{"n_layer": 10, "n_head": 5, "vocab_size": 43992, "activation": "tanh_gelu", "tie_embeddings": false, "lr_head": 0.00534, "doc_mask": true, "train_tokens": 618700000}
Each number is 128 + 24 x the weight over its row's rms, rounded and kept within 0 to 255. Layers, rows and columns count from 0. Numbers have three digits each. The size before them is the row's rms in percent of the matrix's.

# layer 2 attention query, 640x640, rms 0.022, rows 574-623, columns 448-511
087:106076135107101094131105131156123114164149135109104145118168167109133122084096114135165087146141136129166162119083090144115114144108151122133110165150145091197191133106146159121159110140159136
093:146069153112108165115132095151100096155149138103143108100152079112147154116111085152118118109155102143120150089140128162121093131118096133188175103145111179129137148107170130067150102112146133
093:124127109096088077097159168089117163090155167125166122090130117099153109105086140152086105131119107131125138180153118152165083150134086094175156135136104153135112107161161157121124101120144081
093:110115151120169135152139138143093146147120104158093134142133104141159159090172072131095145158148143089137104103117157150120103163089121147071158123162170125141153139140097103124089175121116131
078:118146124134160124144159138124100110156119124132084100086127178192151084142134093110128162111096117090122094120118102106128138121151152133126146111118109107145122134136105104154132124104116119
092:118090129144085106139123126154171178150178146130165159137104123160112136131118120166095146147152153112157092166166109089127087115144102128108103120082103125129109144133131100131107104121131084
085:116125102138122157082158139118122098117162138119152153122111149119123129127154076102144092138152123149168109096167153115097155142168118101145148118086138096139142163130141138083157134138123135
083:103143169142129079170109146097090125151134156101162137110091138107137154122153136129117153095157090131129124160165079108156086166110161158144145102128113158168113091174150086135152145091154140
084:129163089156175139128150079142110083135132123139136115178135109129128083096156081108121097096105165141109107112167175142097162114121175142092093097171142098145140122144134097140148135149145138
088:151096114111115115112120160134133090080131139140099123149192179126141110106129137154083090155102134115123126098138133155150131162094126150087100117122135116137136155156106150162152115107146092
078:118121145123132139143125137084157129157113132113140151126140102074157150147166115132102154145170116116124130162081119152132100120172090159096146123107138167161126138171080143120143086152117153
076:146138125129114122096122100111114084133124137142097155111134124165131147132110134141145095096125089141163119159131151153147144110110142147147113111102126101165123114110112160109102139118140159
081:122147134089142142129104141166135131098119144151143112094106127103163134112114104164124135100137115143106109112129137108138139100114168087117096141149137142126114167088106134140137130163089155
089:163070168143144118139163135113098094162095141111148146109139143084118107130075084156100101114141138121092133075118094108137101159125170111112148138136156151147176136129142141134112147171123132
086:158118134123156133110150146129137119109128128118171157144103153136150119147133138154134128111126161149150093117143101129130142138129100146092112154108077101136108146139131142189109120133114106
089:124115120102122120098081121094110092162102073111151159137087162170105159149155079100140153107136165128113160151111160166132115139107128100153139089113123115152114091144094149112152138132146152
090:171080163119142097098114114135110132094145136113108128173132137125156112094139124119105127159135115157155146114119107157132081112135108155162132148153147121118163111130164152113132129150133143
076:148108147159143118130165160144151122177108144108169161156188156164076143123117096121136134100119133137126138105084087115147142109108119144157137132132142152135126119126118108126153125154106105
085:105159129106088077117094157156144157098126130142096096111159136097101122103100157131152128110121091139117130117136123070149146128133167107142101130137146159117168104137147166119102105104109105
081:136097159173147131133159090134126088149145135161098128080156139139115107086100104094137112131126136100175146160129100181093108133088147142105142149096093135120160073132110157087106105112126129
086:092163111161140157131109155129119106103116147157109105105120123087161113108091098136160104131113158128117106122106123144089130118124109138146107109126138147129109109088123156142138136125093146
077:150124161048120119111128117131158129088145151118136126143125113104162178142155144166104151135110100116164150120128130141110151150095133121109123119157121049125113129152129083131167134112140125
084:123103137088093156084136085106148151105170120131156137129097129161147147118085164119107077142177137089171122145124105160105139163099181150170178149130164115146141117128104115111100138092126171
094:141159141104145154158126116153167095167104098160113165117090167120106152118117163091097117164127141120120080176152184148096110116131140112105111120092157124075098121165118159169132136104099154
085:107142126153165146120109153123128088098103098140123111163096157158102115121172149155129150092082140095156081092156145132105147120159099159080126091156106097133080132154126120138103123139158110
089:099102143122119117163166127150077172156106157110091152123107129152101103139122150144153142152139096096105182155168132122140110134149116143144126103108124127128151142119109063105115125160114173
084:105090099102138149174098150087158123178137123144110154095120138176105149105157105153102108126111120123135119127117159142124106097104125161191152103122110133119152130098093091082132140125105116
086:100133156165116158121098114125095152160163140148146166121127077132158138089162103168165143129133110083129180095121122118100090147137079159100143156128155111164135136126143114083093117112102171
090:130149129174113095114154104123152130144111163124145152122130161166116150136100084113085106109131122139153156144086133114134096100100106117136124155125109119119124119151149166132172134130155129
091:180111146173163088083125113126137148143137141083094100119114110143134100091155142149132128153132171145142136109156091121165113105157136087156149135122110112140199133158126104133124123133145124
084:129156150151103143097130164102161133160169168144115104156161137094103146108140108131155116161115129098166116141099131097156119170162155133116138140088137105124126098169137090138161108124151082
093:101110142122114169143147136165140099118141076130102097117116137154137118156165145095168149144109116107107128086135117131152137140119166153139109094157124144119130121137146163131115184140100163
081:154096136100113152129133091121117127097101160101162131144126106153127173136118105125155105146140152115096131112117117141108129146127081159155162158134160098125126100113136147098127105159139159
089:098172104166100117116121173157096109170157132138132105128099162159111135110158121115116170160114084126130142171092125116179119108151166128130097088161122151089089161138096141171169131104145124
090:122122152113170128142118138138110134120109100154101126136143115111102129164123118134140131154154120139121108101117159175108133141141110121146094117161174094146111150075130125154122164155152140
080:133120078132114125118151159160108124077151112133122134106149119093119163153122146132118148143138110125136153133114105148128145079102151131118106144094102126127116134147146166176127126117152082
095:152127138166132112108108120116098162119167161129147123139121123122106121147151136170087091119183089157135154121141132128103124131124130094140142175105130157148146108139115093157119094134156098
082:092141139132082112149118090089177126084156120126112134134106084118162135117104121093166113100127074179091145135149107145116105149117137111130127129095103165132142146153156073105106111128162136
091:143156104151103114106118155159158117159144119158099133147101137108116105153090148116153158115131122108136166150102126139131127158136166141132121113108115163116121114150114146131149130156164111
091:138116142142135128132134124153119114109143125115131122119111101135121108095126170126106133147125148115125137125125105112163147155099146158114144173117101115126185139117106100091106088143115135
081:090127132094101160155143133092102151168148172123137163097085089118096143143130125120119093112137119102108127149137102098111137117143161127117144093100124127161157147152150098095106129145158124
089:150097111117144121113124159130081133125164116072097169125136114121114170112106162163169141117135150133125143106106137111114143132149096125133146137139109111165146132143117103097111116115127157
089:096132086147129172150112116094119111173142077144112148160102102149113150151152101163123109138104119151117100127109105095091139092171108164117152145098106150099135135150147093128123134143134122
090:174143099101092133098101129118120106102115169097144151142175124112151158148150119151135152153161099145116166089114102131113137136092108131084123130148145128130148119086122146123140118122152122
084:141157165168125152107160160151143114146126114108163120102117089101171095122132156148093121159085105158113120122091142110099132132105140151147151148123074119106140111108144104125144136169149113
089:152146162098140131143162089115157124101122159130116109133148123104114112140082096135088119135166138149116136133135126152101083140151132086145112113105097158148143120142120135143128100082169111
079:135136098137114128097136168179089145121092101137123097134143114149146126116145161089152099187131117113165093147111150161137108114080166075110141139130116098134082137137098116143141157169148122
092:122099139124138138087092123115097147157092105094101085145141118103129103099169086160130151100160134153165122120098153153122110111119132138155151147167112164182149102098111123134114106108124141
081:140144079161086109122120134129161092111140113171147081142113105145129113142146102111154137098103141132142112145137171106137129172112173107159111142113092154088125090118175100141158123141100115
088:092150099146116170137110115134179123104100097155164173111107150122129161119115121100164098147088178134121094095150154103112165139152155144153150148124119112119096154111090134133155166159135150
# layer 2 attention key, 640x640, rms 0.0219, rows 574-623, columns 448-511
085:114155127148110131141125150105107104112132119149150118168114135173107154168133118106152158174108124153182114179125131120109106134103137114126096096097108118089144136158153153160124126129121127
085:150145135161140098166174161097106146168133096129144108094140103093123135103118136115176105110123157163095119104107149171112111113118162135142122134163100114168160118091130139114117112112134111
090:140101106127075177161152139133144093154133099099146119164112122169112120138115146139131176115148174111118110086099145092117110137140138159140158140134119106107133071155127108108130161174145172
089:178162116095083142142134090136153167104113120155130143094132108107110082098082098099103106128145160119172114122107128077132112151097116110085084087121160120112092155140102126122139096139151077
091:125126117137110103099155127102146120124143115099114119125143093131101171140104097119089128103159121117164131140084163149161115084107132146074104105129143099117116137136139179132165147103132121
089:084125183129135174162111158167152109109123115113138112109138124145144118150147118098114124100119177124122129118141133143151162086134142147099104169127110093091151079074149169159106112159143144
088:144089184118128084167116117163116131098114146099125121146097101160130098107122141089127155109114168092129141125127156147131111136116163166169145129112157091158161136107109130145115096092096134
086:117158120122120165125126112116134132143111128119162121125103108124149146100127130155147148086116089087121117152142135165094158083137133131105123103145101142126163090153098144158109114120115135
082:149130144099096119146162147112100111156127147097150116154106154162145184122142165156156102107117103118162145114127085125140158160104095115142146167163098135144105155144119129139131124146151089
091:115160123111120116094136136145160164125152153083100119115108156139084105146164151125120150103120103139164104093145153074095165134127108081125099135115119152127135155184179112111118138098134150
087:114112150135105130116108130157112145140150155136161157090128139089140183124134101158088163125114122119138116122138108107129123166131071155103093148146095166163141152118102159157115120136082118
086:172111091096135145165081122149153116162159107091156150143105150152092140137145108136168128177103117139160109141122147148095122163108107139111107135151124127110141143136152127114100122130143155
085:141135149115179122134138112152115107099109124121132137158155101107121121153091144098164102157165113154098142099131119142128117133134074151143133116140120135146146112151154112086122127155145139
085:105128142114135114104106090157136118147129096100135069142156131100126130140151101111120153127138108101178085117150146086092154152112144114090110178148128144107113125120128117139164120173089150
083:158140148148152153086140115117102096156159132171163099141113134116137097108112119119117161114084114163138099115146129118105159107150117095103157151109134090124093163156089108123166143134112163
086:133153164092112107160114127114136134150166171121100147105156110106069117126145148106154088142142089164095109159124082100150118149120139164118144112101142154101142162138178161088156173159116150
088:123104122119144150093141107165125131129115110094103115133157126167115100162110159143161125091110087131076119124090105099116138145151158115100108169107116124083150146164129097124165112153162108
088:099096172116140103149123103129109136134086105084094125112105160107159146085158122118081133137115139115100119092154114104165131144102153132113096116128158098152129147157145173141140110136145135
084:095160136146146171158110139172100139091081136100118102112117123137144094110133139109131091125133142143157157095132152148168092151125094114156117166120149138099145121108163169099129140131142151
083:148085089116094148103149145153139129161142158103122122129110120121128125141127159092144083086123149165153160151117147115110149097137132091133111132110139166118097144146136083168100151096094103
082:164160162150113135141144104142113106125101133130154093133098147175083127168158106112153116184164135127140122167143087138140152163145164158132159135095142118103151165158173103094105085091155127
088:150125176095115124141131119103155169105125111136089092134109110124082101157120089107107114132136119138124106155101125121124140134128112099098162155169140149102110153085132136166102130147112136
089:119085115136164136103123105135097123136118126086137136129122165141101130123113110102157165142104127096087152134139090114167147140102084152139111138156089131099140126157149150164087129134104162
089:089159103150144127080134142091141136128114118116082159115123140137150118149106174161097155120138093104099143118100091135137140088105149123166118154139127119167101122117170104122102141122113100
090:104110118156168133086110120146174128134142166098083092097123089102117116113157140143092127137166089102104113137099155116104091177141137103126112125119116127099161147103128127161114132143103146
088:116112119149144115098143107106113134121123158117157151106092103111129091115129146134146113140090137170153141161109166144153152116134152111119133097112122164114124108121085159141137117113136120
086:153158160153106100125126122116119129136160127143131094101122151131177135171101108120130169161109124129123118122103101107097095096135093104165162106101126099155151169121124144142154159135145151
083:130094149073104112105148149157107119137142113102146123156126101132119164148141104140103122157106112122116115118152127157146154137098115158134094124129156103143110115157107116115141147101132145
087:131140134145135165122155124101130143139108143130119130169121129104149113153156173111145156140131100136161095166115123139147161126161101108127096107105138116083088127111085153139171145117095113
090:122130128083096138108121127159159119139101133122140140141088113115117089149151155143093109170162108143104158125151156152120164111168158133128136094145119093134128119102152092118138129161127140
086:118139120139144096113120153136084144094093110152139123112118114147164167084113149118129155111125100088157101120127104174124166092100106113160109098131096138136127139167119164163103139125115135
088:133112124088084149134103095105118108109139121147156131116149107162115171117105148132175107141167143126136166162116144110128098146107096127143163116087093098162118180151161121108112111118101151
087:111111188104109093165170155125087139179104155121168142159139126093172114101180122097098138177144153150150111160132125115095143123139135130091139132119159125110135150131146138103162165170166124
083:151086151135132101152118108107109144123127149172110146142140143112112117086114087115130150106115124176151153092136143125090143171096110100152098082102162143121087108107137088091131142148123118
089:106134114155168084150124172146110141158111143148153137127163137120093104087122156157107143085162099155106104106156138139123165164144115107164098142140154136125158114165145151150099146153095112
086:134136118087164140149106160078110123095155131157154166118154134157106127126133131096099152096116102138151143163124131104124103162150109147146119101127134102110128106117125127103172138146171147
091:114132138158140098163115150134149134106135109149123081175097172104097139118145144145168146140112172161120107105125143144099128144129098151113141116113154092103144131152083142134161174149098129
081:129114102102131097111099151151117098101103098100103119153136107186158147122176128154135130132161132122092149109155155101128133158126149165154157140157096139099121097120135140125095110098097108
087:091114162177143103141107171162131140150156113131095115147117096149116117146148104155141087123097115134119111132100130107162147121151136105118095157081122099103138072100128139130109110105109095
085:117105101128133131136101126172137087122120160149092120142114152144161163098161120097092113104153140100156140076120120119146128104102167132129111107132117109104108143141153117125103140123151100
086:150134135104120103100131106126134141168137150154114119140141152094119075103080145173118105137117138140098110104167096092145104150125112153131114092090152167106138169093171159113112101161163177
091:139136140110168131143110118102129105147112147162164144130092126095179128111124100136160144151123096133080115110141145156098118156172102164155108097104107136099152115140161104134127105122146111
087:120121102151130167116154111126110169111141152087149160132139120134139144147153107153137097103158124154151113140174118157128135140140129093160102077150134074148130141145134144105120088133106152
086:133161171145110161138138121119173128109124080135140132116128137118153154095111088097116125089110151161180154112123107112131156135122165125139091099163081149094122141156152142128151125115144152
085:121108137171094134158170167148107126118119094145127098103156168159164134090104100104084140133110157133095131162174095118143126098149093172107108123157118079143156128099156095092130106125110115
088:158146143143136158161147123153164147113090139132092074096148137113146148146156121101081101092078084114155122144082153076123109127133161161125103162141152109141127098145125150143145134126108122
090:118150100103126108127149099122150126131120097136108125099118121177125157107131122131152130143093115094096136172094078143093136150094096096092129166145097111141129139128110152103142156141126090
089:108110091086128119170138097130123145133168157150104112149150093130112158096156102122122129135121086135134137121169163130116103106098157118155082092139161133088098166155134157164115095097164086
086:155117166112094127146087137113121169102094154150122149119120108117137103093153119102119114157127131118141144168142137165095125159073099144144093089106128136131113127110152140128132151101101116
085:153115081146140125092143155115091156143134142108141145106098166155125104103159156153151167142136116097118157125093097118156095111133156101154105130134138110131105141130140120112113125093146128